Each number is 128 + 24 x the weight over its row's rms, rounded and kept within 0 to 255. Layers, rows and columns count from 0. Numbers have three digits each. The size before them is the row's rms in percent of the matrix's.

# down: layer 7 MLP down (transposed), 1024x128, rms 0.199, rows 261-360, columns 64-127
# up: layer 7 MLP up, 1024x128, rms 0.196, rows 262-361, columns 64-127
down261 095:118141160172156101135181149107093127128132109166108090133117100156119121118109093092099150112148138146108171155134092120117150156106105128141081129136129078136102147095134127118104144156173133
up262 092:135146123092170137123106079137120140135112118130137122154155173094094106100154100141171130091136155111131123125134098097120144116182136127129176120102171127121160128177149108169092135120147112
down262 092:097136175144160113131142147135122113130125140155107115103104110134143123087137148083140115185117108145143131116139107140103113113110100115138139124124063062131099130080098150123146133114125181
up263 093:131109095128121151187143153141122156088125142122144133175149155139123133154133131122152127124108102155163157109118112086110138122113121126158167122124162085106194107108163111154153126130170123
down263 100:150133143158102123105105132125139150137122107116117149134109146175195117166126146092097129160122148152145123138109141109117148127135122108101066182143105117145103127112167130147159141137114123
up264 108:116110156149193109098115134110122107113094104134128118109155099113117105126155090185147093112100176156084105146140144097132152118160142135123142112127088141102118155116162125143105166114115135
down264 096:146107129107138160112117109111092158117182129140135157166109131151148117142092117075118130117120140086159130110141141156139139166129105135187076115121145114132123107103156140168137079184145104
up265 099:166132086121118123135122099140113108146099132147135149204065133103136108150126172109117185131144079116126154095140100080163091109127150146142147105112131140099162101160161106136157128147111161
down265 104:105108138140092168120103108118098140134077120150155128096098141142129134129115103117094138117146136150136124128127123121104143132125147115127136115116108100158119131050145103118141123150109159
up266 098:113111075093120149144162126153171140123100126141106115170097132123183121164157124131118125139124138128106132095136149153177156126152094126111126098124156085163111145161129076135126111091113161
down266 106:108143114125058158123138136190117129142111146169135120139141133142131148113172107105149116110143168130081152148085157124102093137148142141095149130070136172111168100079134138128084101155123153
up267 102:117153122126126142094142144133138105097124090158157155097113174133130139126092099138163117127140129125102122171166141107095157147109138087139174114122130131124080159103124134102096112153120143
down267 096:087129125106132176170114138137119174141110095106142131118127115113105114122170110128095123133128136120088124139129128120126129171107176125112092135077119179109138059131138116137111096129141095
up268 096:104110181108123108113116123125123129175122110103173101120141116140147117170122145134108145142082110108102132136145098139160154114119138194121114146135129133090093124119104129104137110179106123
down268 106:107151147121102162089103135105140131171143145140100153093091148059124167122125173076182100132073140150132150145172143136140116143096152137131117115122143123082100094135133117148084108109142103
up269 103:177135134136101094117138148125129085155129180133107107149129166117085103164099107083086126161162087137102099149150155152126148092133128119075165145106140106141096106125172157106152126143133110
down269 091:121143088138136121141167142130132142126088109159128141140087140097125129077176124067150146123087149102137139112100145168111078144132141147139129135144166194125092125112137101179091129149146146
up270 093:137103143179134117079131094175146094141154132096153128136150162151111129157126096146143161116102114154155145113088078142102165112127117151110133166112139146106154114140122130166138167155121150
down270 097:117091091097136120160134139113092160118129134161101135129055078146145119115095160114117093182135152115127092148125143129125145148121149134154103086147089139082130130112170103118128097134104117
up271 104:156127126132133172127112134121135153128140145103121140148138159103149153136085151092097118113110152196168168124098121129127168092179167134123105135135080140080139142115117115101135154143096116
down271 100:130116109134126119134141154146125145109108154157090167120131123170125105164136112138120124081128117102102111109114181127128097131116107130143170133139109074161151111161175109109093117117060162
up272 096:186086161121110130134147119126111141091040129094119140093149128118110096127114133095155134110118111087098133151134159136164084151150128150108136127149144157122103142133156131143149115148116114
down272 091:123117132141136135108160143128153125120131143141144140138147118154105141149113092148117124137182144158179115096129123129139189108128142112107090138146129097111122103133088130097132131125081141
up273 090:108118125146137086156106156119154153113123124142141122148134145093088140122178101115083114093114112123113127137157143150096120121103137092154083113128155066130127159127112132129140162106088147
down273 099:127127136168115104135150126139145092134123166165102107132169114144124148117097110144160145105150121169194125171136122106119112118124181123102156127142104145137123101147114119082108139097104130
up274 106:134113091112133115116131154134162127121165104122176129123118141145142109095099132092117125136113116178155128095157074197105152113148155122179139099108170167097132134122093091111114139161109115
down274 100:152125131104173102122107094118140090142146099175110077180151091087178142192129120143149111099159142149153137137120115161104148113133134138124127162133141091113113154138080107123141131154164183
up275 096:123111124136143115129157094076119149100109140142074156127120111115159121148154112124111097160142104106135147132123098142152101124145166149137147124079152101128132165138165117157113150102131124
down275 095:131108115141118157071098127124182089140144105147114138131085158118157143116140115120076111133132121145151129120175086110136159112148114124156137112134169122082070125137144109160085105142124126
up276 095:121119123099142095114128210147132100134117131075126137204134134130150126106119117127144174134146149151125158129131095146088128146132134120143156110134139115141145101114148116159093140139100145
down276 095:134143165124139081123137108142106112108118119127126091086119150063157135104178159143146150145115146159090083135179110182131150086109123107154122090159115105119100132117170119179141118101122105
up277 087:141134081132084128118126147129165142113165124139115137104140172142111118109107150099136119135121157138181115144095104098160099128117148156145132113144177138130159143157123101130134135166138143
down277 098:114129106101145131108149094141140114112152101146120146099166121118099132123131109132128142129152148131133115141158089159154105126105121153126080112130211162176111087118136146127110144099118097
up278 095:110103133106148128087108180077137165116089151105114090132123142090138114120103120156112123074080161128077142138145173134174164137112097128136123124137137108127186183126148126106123131090117128
down278 101:158139115125106127115113141122095110127156127110098126136123141127120145154133112119133146119119115094113160128141105170150146071110152124128132120153171139122095134116145141110132134093110145
up279 097:121159140133128141113121150099088105167123125130087133147096115090116092173153137097120128158141176125133143102145133154152125122126146100124119145118132116104166117155185124130124091134122130
down279 091:095161142156134135132130113115133087110166096165099130137114159107083095132125163104125149116090135131127112128150145116155159157156099123152132165112063126125122123164104141168116141119133142
up280 099:129100120135144161144143083114118130155137121176079140081104127165131100115129111151118113196103169133134119112129157147108113139143130129145113088114157116114154122088105128147115155123123083
down280 092:157125141115126079140094162139153129092191157140133132120155152123102135112179135157112093131158130160120130111107105113104155165103152096067159155141114160152123119147142103119144138123147171
up281 091:157161096113136164143081170138173148137118136172124116137107105150156121104188151099115151117122140125110113100152125123076135116142114140093127140151134131156124142091090119135166131103102148
down281 100:138073152133136134105087144132120093092188121120140111123109123115111121108103152135131127111138123108174110115166104134119136123088129117124071168142138129115192101109098175139137107127105149
up282 095:109103092103093130127160117132118165107108139100096120110155166139151181146116108157119155134114155102174084118144117097121137128118085126123151125144178136146140101141147108134146124098093138
down282 096:101151110140129123087137114114125155147130102157104151155113066102109127142144151119133076079134144157108110143129144117106093091133135137110143167127137127094125112146100127101107126126158103
up283 093:149115116129104094122137146099123082121131142134126146116106147106136095132108160088104166122148126160142142178151114121141134147143106143106111134148109136117095141094144062142142061118125122
down283 095:131074132139112104100101151137142104105151119135132143105115151112185124131126157134156078121096107137096068067118165129107136130119108112144165113134173121125148146100129140109098109096159156
up284 113:136110099120111108107092107112134120147114134092135169143148140162146126145139156099159064129177123169158129129071135108135141119151133133171122139131135100099126112149137131127110102138096134
down284 112:127090110115143154114088097115092130141113116166121153137158128155124097154156104106162120146113124130094105133111167141158149103130122134079135126122141159125098167144129138117135113122122104
up285 113:147101157102083128129131105140139112082113138110112079097130111133160095135134082086139167124151155149141104137119138129103132106148150174133150132143177133145080143119132086120120133142113137
down285 098:128094125151129123115118185125110114131127142181149125138142123114074136129107111175139156124117162139157130172133119129150130103122139100114058124144104079094118101163101151116127112126134151
up286 089:090136149155110140144114153150121141100151118099106085156109085169128082136129139062127157091139171150125133101128121165166120127159094158141153123120113130161106132136134158138094150127150123
down286 092:116103097114148158139119110132141100152127137119169116142123172172117166128146120169149142150128147139170120092127146131179088130124096149167114141092112136092124118146156077133123156117122137
up287 095:116128098110104135143187153115145152119133131094142141126149081161144169136138138104138095118143130135118141076188113094168151133154116136121134146091138110157157178110094114171072100123157183
down287 109:093143076096145136150144115128148104122106136119163097095111106127108141143121125105110115127105197139093141105118115137122157124137115089133178084113126134166196133109096151154086133147132143
up288 103:173119134118120121129106118145110148148108184139136150132164136204145225138134124155163100124119142127106177098101152119135148126138148154131120179131105145114109143094153112156110133150088086
down288 092:121112101105112125132118112142141101167136123115070159110108108114122075108122083150131146163125150126122111154092168168155128105111104122130141141138128148169151124115090100121133100163187156
up289 094:082105154103136149125136113159123104137129114094123140093108139114096114112137171116150110089120152179153139201109176130136109129167109145116164128180094122092154110100114106051158125084142129
down289 095:190125137130179141122124123120132118116115149123161121126124167138108148143084127113145197192133117120126132080149169187115136130089146108155126097142169123119156097118132131124130121150113123
up290 108:191163135069148138180138172133135136122088105104140100126136110124117119098110118126116121097117153146113119156114141129132077119135113126142127102142083103137158109142138086156176126132104117
down290 108:115118107135130149097213109114157091123157114180129144159102163107129137135124144125105143138136116113159086140099152130141107117099113157144123144161133161148120137113178126141113121199145116
up291 102:171092096119058123117127143090146139088097109126115141156097122127107113111148124113115100128108145099141142121106128142149161128128109104164172152143131148092127122164102142069121171110105119
down291 102:109114174145103110156166165146093146127133152137122156126111142144151148087130136143102125196111103113117117121146138123050172108134121184142108147109116126149170129124163149129126149091114139
up292 097:131150136185160152126159094106131104145124113088086121114143129149143088124147165112132126135103150131120158132177129120147117071099111110114092134154132138148076104145101139169118150111135203
down292 097:150108128114124107098193161086087144114143130120114115129115161186133103150081138086134151154125121137090119110132147147129142117113078116145120198132113116153111125149169127144143137145106150
up293 104:129124169178135084124161123092084145130111160146130100143100142151099097123118081117155120132121120128130119106119143133127132159139139171139154152113132134128128156115131126139105110182138100
down293 090:125078115099146118123108152141174129133103143164097140117152162154159135154152167100070101136151096082123107095165130190147143124107131121121137147160148137140151096159123146129160112109169163
up294 101:157127114147169099120140136153126102126134149160118181130148134140104088130113148123113127117119120159135122156152124119124146094096162137181119117129121139145074122146112150165117110103118137
down294 104:149147111123114092163105117163136129131132130149142093105148132167119129123129102124136169137110145123161111171091155090107076133159110170131165096122074133141130114114119148118145116122129153
up295 084:118102112145136107123138127129105162129175135105121160105127106084136149127129136134154137113115115123124168106114140113101103093126129125149126072132190097149151125092180101121119127112139174
down295 095:127141119122111133122114142155089102144113099128136159135118148118118101100173167122095169129120107110086123167150114108145078112114142136152163117120123124114116108083126107110082147142074129
up296 091:110165158133168098126150155150159130094130126111134128158121147182139130108109101151113153100156159124155145100129170131082160157128137177115154101133107107098121144139160114112146079136097120
down296 104:134121130103138115132133141129127128123142152109097089152120133154172115086156123131126123139118135097124090096130180167124152164138122146143125108126092161130129112128121135107110119188101153
up297 098:126141118138099110152118104148155122107130082126101171115141145156124108131140092151127155129121111132097091165101118136101142093117143155151123143126111162142125132143088142118133117151090100
down297 107:114138067126124139148110113109124144136152121183110122138109138154181096122114109097124107141108133124077131161112112159108122148203084122150157127110135132144127121143116128155166108148080150
up298 091:082140121131118128085148142106132134143131147131137123118103096157083096143108117099138183116127150138142118136132112120108101123095148191155149127129151150144172126150125123136120160116153089
down298 088:135128142127132148113094204144144138177082137100088114122132143129125134157161147152126137103138096093110121109114140159141096158152112100128094166127108129096123149073125151091123109159077151
up299 101:138108121134100071153117107136121106113115099099161118149111149134133116148085118168137117131064162159126091114129086080100140117099100113084120125133161150131118110143092117142139136098125131
down299 092:097127135098134177142119148134159157134160145108107173105078119166145143106165146119144108133162083111120144150154098118104123165134117167143155102106140151155101151128084158128136088129103122
up300 100:097147119130141092165161109089192160148134094149135139136096165115142107128141127088122127170138132153128137116150162103113137130121144104157141101135108186093137118126129166096146169177113126
down300 098:145119094159118143132139147118117136135086118119117134138119096087135157143139127131104118144123152095140111181117126134100099121130137122070130134112151089153131144128118097133091137144081101
up301 095:137130123087149103140140136153139132084112172100123107122093127145137091132144139149159126149165113129101178127145128103123180120172136097141129148168153142136129155096110149106140088164086149
down301 089:152133116168139142133057118167135118157148108141139122145157143139109076142136116118137157089136132115086102132106091167089087176155118114093102123069137137101136121133143125122119108122092138
up302 102:116115096118110194101097082123099131143109124138177115145110139121137119117151127081110144102139116152163150137147134140113069144136125125110146124120114142112140144157141127118100149159092150
down302 104:153121115128114177150094157123116124161136098108174078111107156146135122075145127115086134127106147132095143131121116152117161117172118091106135114170105159164136087093142155111155114156135121
up303 102:180138122130152145101125074068140144096101116124109139156083137131110158160140147098132113128130149105110096088132170117150130110148148123106085146142141109144143131103170133138145119132115125
down303 099:118137143156141129131105108135123131134163095127110136080165151108102118129134126091102127125177143123133095118131108066111075119113143105174111128128071106121163081133154165098119128157156111
up304 095:144164088116138115144145125140087111083139123169152138124142111118159105120103162117114109152140140101103152151128097144104189133120143137108094104115174113116110119117142141118108117139101144
down304 103:128165181137146162111124116127133156059144152137155135101161167128096165134147131145160151128114134114120147122145144081142166126099119089112136133118063119128165164104117119152133142117168166
up305 084:151153117107130125133138147151170139141156145069139137172124137151130116130160159134139097116189123130102120121117161113194179129112101088119151114155133144134119102092090138114164107173144183
down305 088:124106112145140121152141135155130100158147107134173154108110088096100127134114115145107154119152119069158130137154141111100104135111152134134154093160139121157142154164152119120104134112126196
up306 094:120142121129138108158140130132089098157132129123135109115102137121113111124149122097128095116162111162173121102166156120139116090172140136145140058139116145160128142171134146127110087064099126
down306 088:130130126126143138172125085135140088107112113093177133138167111098174109121127114137138141136116179125108117124106128127094164103108107113149101160150134162120101142123131101109123130149142079
up307 111:098119103121132121164139148125124098109144147161165135153123107156105110139134123105084096137098146092150103141116154110133116149108103096120126063139128115138146104128115173108121160110101196
down307 115:114138119126137125159131161128081131112105148145158136122098073133168117117158140118173110138109129102116128126115168087133143170148123119107157103143138166118118149108110097101112154074085204
up308 102:127120119115112132113163134126111147133078115069127133133163081121154103132152106146145125102111155071153126155144152101174117101086108135096130095123119131137097156102144131096122126133106099
down308 096:132154116153127115105134122085144153094163097141154102117151148134124117162133143109137150119161155091122086102120144121106123116120113134129180132120125143086146155176077124101140109126121135
up309 094:118127129135139141152075123131116118074155137086140108111156093142121115120162118107106120118148090109112159146129103151144096162136116125120099098136099108150125172096109112066101117131132095
down309 105:127116137129114118137131084075075118138148109116083123131083157140130092125110114144113109158171139110123143112121151119113122133144124121119095161143138125157106124150134136109091142112117153
up310 102:089122116146158138148136135097122151108142076104116131126137090136176106164124093120108114159127127166122142122158114147173194092142110129138143096130161092122119107137106130122128114093141124
down310 103:103134136107099105114148101125109136121151123147131099133141141140137164145171129166089115144133148162119076127108128133080136147110158124157125140109135154156105113117115125158139110066127116
up311 095:128117131119153138126176109096103122119104135142097119159179170145100141133107095102111077154120115137094151176115167108092110103120095120109119150128128145129171152130115175153128161112109078
down311 100:130128166127132163084183172132122090119139152126110150128084146095128144155109172148134153138121118104123108118131053124069135142119105155068107117138147067151135131157143137104080131111093121
up312 096:114112102097146084093117105128123130132126130157160095115119136135122101152098126174087128131112109170120120130134130174080136163101097163158111114105152165102163161134108152117121121134116112
down312 098:144147120096131109068153151129123114130082113143136083141136093118156107124124138112120085167127154129153143135150153105113159112096128135126102132088172141134126143178099105136129115091163122
up313 098:130104102134088101091085122089153131119115111110122134122133172124140110131122101144126169110129112148085163116107137160146129088155045104125146145121116172136099143102138165108143192115111183
down313 111:121144107128121150159075125095117137146121113114095158072127152155119165142198115130117121146127093162138139123116151118143092090102179131123115095136110100110152118127126150143141177143124150
up314 096:135114111122127114154170131114090145064118138132135146159120120141095082143098179151147123118157127108094113126169136199162103110134096142145112127099147092155119091121125086121111104163128169
down314 094:106142165121110153148103099131100141115133129139093091124137204125129129170107153085125107145110128127128136106109105146163083125124162118117097146127122141108155145161186130126105135116101126
up315 089:105091139144109117146123154134111095137120180153124144126174114163146112150150102183163140144097165112158102138134072097144160137107101136094084107102115127152110135125102121122160142111091113
down315 092:188150127120114109117072122126150135163136125138117103166113128108110113116120167104112072080127112148158169129145128133134163130153111129131132143120144150082156111156133135089083143135155127
up316 104:127149128140146112106151109143113161150150079096131116107109112119164132141188101130129140087132099100138145144107176122125117116141071136113114121120159112124103126145143071133110103090160143
down316 091:100128123133138103105127151160124151135156125127118095100159126140183130101153125108164127149107087110102112116088163158135068110161109087100130119146128152087125150139110143124171138127140156
up317 094:146113119135111146193086105128111132088111103085165104144166127126132128150086150144121120134161151110119107130100164153127132127109128120130152101145123118116130153142145164165125173089113149
down317 099:134150157085146149151098139121125114130182124152105167128122167107102126099114107163126126114131149156160118137109119083156136172110142127130110145125167155131156134142149097097094158164114154
up318 106:128139149145103118126131186146121131079121103133154148125105115106146080126149115110118184090110119147174125121159165126113140180151156139144108147117096169144139109089096087120144121096116126
down318 099:119090125096128152123110133125137135128108138154154149159113157117106136083152157149172107134084129136113127127160121144124157107124130169133155118098109126100130130156107122164104118138134093
up319 109:089141125167133080156058118115138112127112128125115126128114146128108092131125122144164157104120132134144113177147131135104118129080138157132146133092161153117124129150195122118117133076123147
down319 111:123109166099126092125115118129158107163120119108135096102172093151162140133136145103105100140120124130172111164147098139137128137142148107078123158102138121123131092125133130117124149135103138
up320 095:129100103131148117141139094143145108132151125104140130157183135130075089182167130135138094142149107110131122125106172077111127148172105106090136115124098123150096095197148145150151113117159119
down320 098:139122121097140145109119145077123137157130114132121114108117116078148147108123116156110094151147128155153111119102145146117141139069124142148156152130134134129103134137093140141083084111195146
up321 110:138119092118178107132095160182140142119166140111129104150103136145148137150142114149147133106067146105094086121139131160084173117111148127119114129146119122122095132133125145126096102110108131
down321 109:137086133133151153114123107119111099103139121106082137149123122139107115077119142135106143164119170117099152087120108133134143108131121115094124131131142187130131112115127166128103136124127053
up322 099:156161098095113156149147159136122114152122147132146110167129081129165109159078164107147082142130103100142109123144106120146137101128130150110130152118150131099107138129106087100136161136131151
down322 107:127129126137116127120105114157122110119120143097158107097155141094140168111132137094129108135128172145161111149132117142141111125143141140119125131152149172127155123122117133121121143113105149
up323 094:142106110096125116133125131130131117131103132135113141167193157141105117127108144149124109126169143125100089116119139086141163114119147148122162088171132093126106113163151128129147110116125154
down323 098:141160137155125123129118126126121133126174130115143125102156124131123127113132154092145106131074132098122107137117098139097107142132090056129086139185069181122127143115137086142119147081136139
up324 092:127098121130104160118116128157189130156133155180163140087125138130089116117154142129124132146106094091109110112152147073147121145120105099091111146128158104094119124114120124123171166121136133
down324 103:159160160107115122116129155123119106148124088091121089143130087189111145093080136117135121102136105156076121122145126164155143123137137161115130108094158101152104102146098136131109113109126094
up325 115:095116094092163127152146122118116158138143154095101151135148176148098158167096083129101167159123146138160105160129114118129139130131111165150152124120152159121165092094139072082134098100176132
down325 106:142135095163114125140128151083154126129155122123116121137197104144120093129197180135154134109149094124127094082111171161155114123114142133134143128127114152118146147123140125138079125085144096
up326 089:135144122087135096140171133169106133150109144131097118166085107141095143099114131124173080112112153149118120112184115128132108108117126136132118121097132118142152138114125143092102100127164096
down326 088:155102107132114120140120103143143168133149142134140172153105137155135102146135120141071148141097094125085140107110081144126149153081130137128130166149107136177084146122118166103132104144160107
up327 111:131139107151132141119165153099144107116125135104129147146120108123145116126133128157120087117150159121112125120159098100125094138114158196154145129047133125108110153116137161136096124131122105
down327 094:153077134134108058148097134156140145160121128148111148153094132147132123143148141137121139117114087141113102122082111145160161137118111118093124085121118132122117137159140111139103173123155141
up328 099:104134126112119123120130181155160080104146140106121163161111128130141155138128110147152116087140098127147181138153128170156135127138120090106169129153105120108111126127089118123171146114162118
down328 094:155131135120173171131112172116101096123115123127111132066122141088154060124117132091106131154141119069165132152129137117160193145143145130077120132145124120150147123149141176133126111082123156
up329 101:127106089093139153152112130110143123126120110149144096152151106130138143108144117059144148094117138145124148147181080164144135089109120115127159096122179167134117143126067095149130134173089115
down329 095:080115113068137105137150100158156160129125139162152125108152126137155100138150138139143155097128116167161103118129142104131141088146115171108137125118187106122145112127084143094137151118128139
up330 107:144139109119115118088133126117165094101132108144102086133140120141127149119105125109160118153139142122129124117119169078186176087121102097085146173131117124145119156136148118159123120134154134
down330 107:092126156090143131132144129136143129106172122093088144134126158143080142140104164112143132133171095118071122129128109126132114136154109100149138094090128134103126065132103126086162129091127141
up331 095:123132101133141118087112131127114115162102133117110151102075176157160135072097098119090123126068159115183125131137158122139096118122116136102161149159124147123114154135107131143127145102122107
down331 103:191119101085086129102120140115118105139126138099149149133113132139123128082114103150110148116152145113125149133152114121120116120128166150126120171135148137136134112135191108087091139128166130
up332 107:107082123131116130126112137110136132146142131126173148146144172086085122117132134110163113082119162098126114141147114125155108140109134094101137128122112145103134160128143140120129123106127095
down332 108:148177172149109149154158130142125144131129100124077136134111111157132139121090139164121168144142125165133129141132166140141183163144096150115124127145157149146138103152124130138111127148129178
up333 110:141105112122170126119147145144130183102123157096130102094136141133128120165117127123138164100113151176108131153087139110145132135137136187130128111094179137106115117140130099105122122165136114
down333 091:141112154126133102136128157131099146148120113132117124134096129150117153129110152097099066135153094106126093120143141087159096126117188108125124125149107154125163125134113129128130104107126194
up334 096:128109134120141144198102084112180113110096123143094142139095141153132112122167116149165124139134126125099098141149162174138116091128091159133096131086136135120137171113149096110110094175145135
down334 095:114120127102151169102144123174103168142103114131118142131167139127131104136121135135112109115095124130126158154086132124135128146118118133087144117177109121168104116115154120120144089123144113
up335 101:134113090123079084136122111182152141062124119121145139103138139206142144102112143120128149109112134141117141148053099156105122162144146135151165144124128101128117127145140116092136151164100137
down335 110:108147115122126108143131143129151101138179153129147103135118160119133139104116146098158126147126120118168137190124123115142105103186116123132109125112156132085116122144128121094191159168131170
up336 082:127158129168172140093120120129162119124086180142109094162141083157078115122171110164139128132123135101150108105133117100135146200100123124130146129114101116128082103118088124117097149125112098
down336 084:124116155092163142127124117138130134124139132087145153109108141149132107124109086058090104122136116090114106133088185147138123096136135112164113142096121165133143148131134108101148137160145128
up337 098:154142135103115127148139113120135085148103112145161105130144106139150074124151149160155179121139135171108121134109202150152164110114130129130099132142155154149137133103132100133133142076157140
down337 098:110122120144100158137112119110110144120098149123125118158138133111161139124128103120110109104109088123128124124156088102111169156137110147148162099144131081120084170166121149176081106121125118
up338 101:162116118112131121142158108152109178113183118131129095175108121123085142139134124111142116136113132149152134092111155139112112120138108172115099160115142128143137136091156169130123138116103124
down338 098:090121168160126129113141099118139149148122136127151145116138178116158120070112105155142183117162137124135129169080134117151130139117131112190156175114104121164122120174175140176155094131119097
up339 096:101148162150111147108144136124166152143119111055095134125110146143137145125142108080135122114120122170104098093156130130116152162123131139136126088151133080111106140112098125142150103124142101
down339 097:103150171175111155151129112115108166153111146090081138128129138173101113117103137090151142215109151138152102131136124132139106152147157124103129134171125110096103112185121146108105097126139154
up340 092:145148104133139155150116160134094104146103115103123151149107135121144131111130168129133099116128137143155092141135149132116078125118091129138100111108144093121151129137135121081171129098131174
down340 096:093127095167145112125147149132139138149161140122105122116113160067093073136127134126104095133109130127129125080126157158131123148155162097087125174092160192121156098128150126145160148186155127
up341 108:178075129141134144120136140076146137135104175091131129145091138136099168134122090179159112120134158099117136109142163142145154140147110086129134152138131123115106176068147164155145134095129120
down341 101:107163136118153148118151109172150141119148105180114125123221150126133090114107140143122150107136125140114185126116104148133107123122176131152092143105094144137131127115140123119090128158109129
up342 102:159156134188127117086133137110112112132113140120106171145136175102148145140139115151097117157149114117093135127143136160160149105112156117123147115120145117135108151086143109086145129114111083
down342 092:112139112081115130146116137099157130087136130178104114121155107158128144163125191125139181162088146127144137144116119129118111150112099157144142116133116134148126121149153119124128132145142147
up343 099:124109142132132097138126094129136124125132075140137144145137127166110128130109135121142089151161162139122150116126067117127092071147119102137109107155193119112131133125129093148130141130142106
down343 093:152118114109147169116118077121126113140058135129125174103142111133175155116148124162149149107125149095170104161132121145097138137126102145104117107121099148138132160149147144162125085153148131
up344 100:088128108126117152157134139133093154116153136168093140121152074145125130107142088117146117088110133203125087101133158129125145079134144145131128146110137109104084152132133154172132122151112086
down344 113:137142140165119110177122101144165087092133125128102132159190122085125141141127134137113106084090107147110135142107111159170086142112132145108139115114130115114124122101188149121142146158120111
up345 104:117144144095112126125151148116185145185126099108147104112130149146140085110100128113108174139142199156107121116115146144149116115181139145138148093077139104154093151116146102137115129135135102
down345 102:119117083164138112154106131139086174115133130144141118140118133100139113151158103113151083117147077135154119092162150116105139128138109089129130147159158152070112122141137138110136135109106148
up346 096:075153164142148117153145120113111103066142143099119132133102152136123106127124140150112142172075138128116141117091097133141140109144132153118114114122162109090149129144115133118161133160141137
down346 088:152168081112130118098088122147134134147112121125119095127130186169127104152153125143109113123163163105094140189135125145111118123111124162136171142098136129104098108121123160118136080151128153
up347 093:106126147144155152148120104128142152179133128126188154107123143110122101140115133181140160152141151155133076131150108090132148137070120135069128135128155111197133128119146141073121146134120156
down347 088:126134133166105113158123128149139148149112119120135149126158125119133114125099146136150168129178119177148139125130091129139138128054140094103145110125127097154117162099119145121113144166161094
up348 082:131148106135154096105134131133110153131123187117157152110107143098092102123110135104134114136093132118111134128155168108115096154145145139161151155116155136114127122144106091148076154098151132
down348 085:151119188140126120136134124110125103133122123105111130154122108155153068151127127142128132133160129148117120106177165066132141088138138165144105099096125108126158175149111163101112118166120094
up349 085:090092126166081110115130142158129098123161124118143120196140111120149102146096165175126125181150098124092117107165131132119134095134151167150139130139146092099075105139130122139131142113148146
down349 099:123108173098132126066062075147124156157130123143170131133152154131143127146120094118111129115098145135089126141138139162091188152141132132118115153138138135127108146106099172111161161092135105
up350 090:136140168111099103135142139117150130147149122163117075102143122180145179149108112119125107146122135149107129124106122133094134128157100164136103116105134105150156112124106120131110080115149145
down350 102:122133129132125157120130130090139141146132169143151143120123117154100114110085137105150097139147110173161151086125131126140149105104087173146109063145135140104111139166134155140125110085121077
up351 103:168107133149163145119121157106183134142054135123144129142124137164132134156133079190173100108114115156123087122098129102157108146110139139164118140109153136113153115112114107141143135171081095
down351 105:130129083114107116168131159204125131105108107115121132125121157120144091155102149108135143131101121147109148117134119127120163135146183126158123104137099141109167144137144131140145127098144174
up352 098:136096124118136131153099175085163124092142124140145157102138146135175140146112077118142132078133121121118138133122120119099128126119121124129132132129157106091141134134115051132145129180113142
down352 104:162104166104113127123069124120159126117154126121110114119137142120142124166157108126133105080097121118138103120056150124158130171108120107109090114131128113192132104114119121125135144147138119
up353 098:125115148120160134133115075163134142151128124175105212115149117173128117109133111164133107177087114168110114124116169156134132132129126154132130137132122106108103135111104120114120089150151124
down353 106:098089100154119139149118152148159139148104135128096143125079160125096109151179130119103109136137145119176112143074162092106095147132145142128130110130097190114141100120142142118125104163120170
up354 104:122145128155141112139121142128159121136118130117076167177104149107127135152152096171143143126145150132121140179083154131146142120115105116122143130130141112178118144124136095151154050171121110
down354 098:110111098129100095119087163120112126200187115109162098118158129097123135112124157126168120120101097112116140160162133123138160082158092104083176103164155126133125160123112147137153121080141152
up355 088:159121143127156118117120107140128167100146142136106131088113118132112099168109135134114093110102122160110108137192170138139145090139152068161144176107187119150100110119101119124118145079140111
down355 102:151099158140118097097120107149109120140132111108138147134148098128090139081124133183189127147134139123154109162111097137112167094133128108131130136105161138118131147125118109139128099144117084
up356 106:132101074127129104133141125147135111202131110110129126162110113136159087100122167128129129130129094121139165169135144142151138136134098112149126099110124120131210117171162112108116131126171123
down356 096:129124138154128107124113108161156138108165163109133171138138153134107139128123141164107160128088164172139142158139099131114133139096143134140136171120123108127102152142103163173084121150158139
up357 095:148128092150115106107160104147116189102110124118112138101113130138157132079154125104094163093112141137178118143163113166168172125107156104111130150100118142134109095137132127133091139123120112
down357 098:116111130117143112095134108123158127143127129142152148141101163129135109120135115125140102111145141131126169135128164154118105143089125092138113125119145109096175130120126097203137089140181148
up358 095:160118103154158137130136133106136094131125098133097156132138092100123120142130130098086091098120136195139147142146082079137138130132107133141101114097168085146100129188132144142081131153118101
down358 104:118115141104135139151110081143129131167165090151147077075159085136135144212106115119113139152086110145101143112151149143069170145142150138140144113157114136123124135134135112131095151144104115
up359 099:093126171161127131149125150134145128148110167122114141102106150126154108177091135142147145146123144109129158160151106092128173142164103081156119117141128127124129148093089099117127118136115097
down359 102:182141106099109119106113155169128108116168152102131143146138108154132137131125146144155073116093158115131138095083138132130110141155124115135159135068134136153130121116111134070135175128076125
up360 096:149156112167116095105112122098107145136137070145081130131122139122159120134142111093109081146146148124127171157159131098073122112119104120162169098157134127134128119116067109132151148152125162
down360 096:181122108139134129168136131144151135079167120146123132096083128115101142141069124121127142089097107145151087099131114145123172082149133120124160133161135088144103097176143154137102122165129127
up361 102:101106093145128093141144104132127135164168122101160125164141082111117166183143134118123115166137104144108142167149108184142140128120144152115168153129127136114125132109138103087129100109167133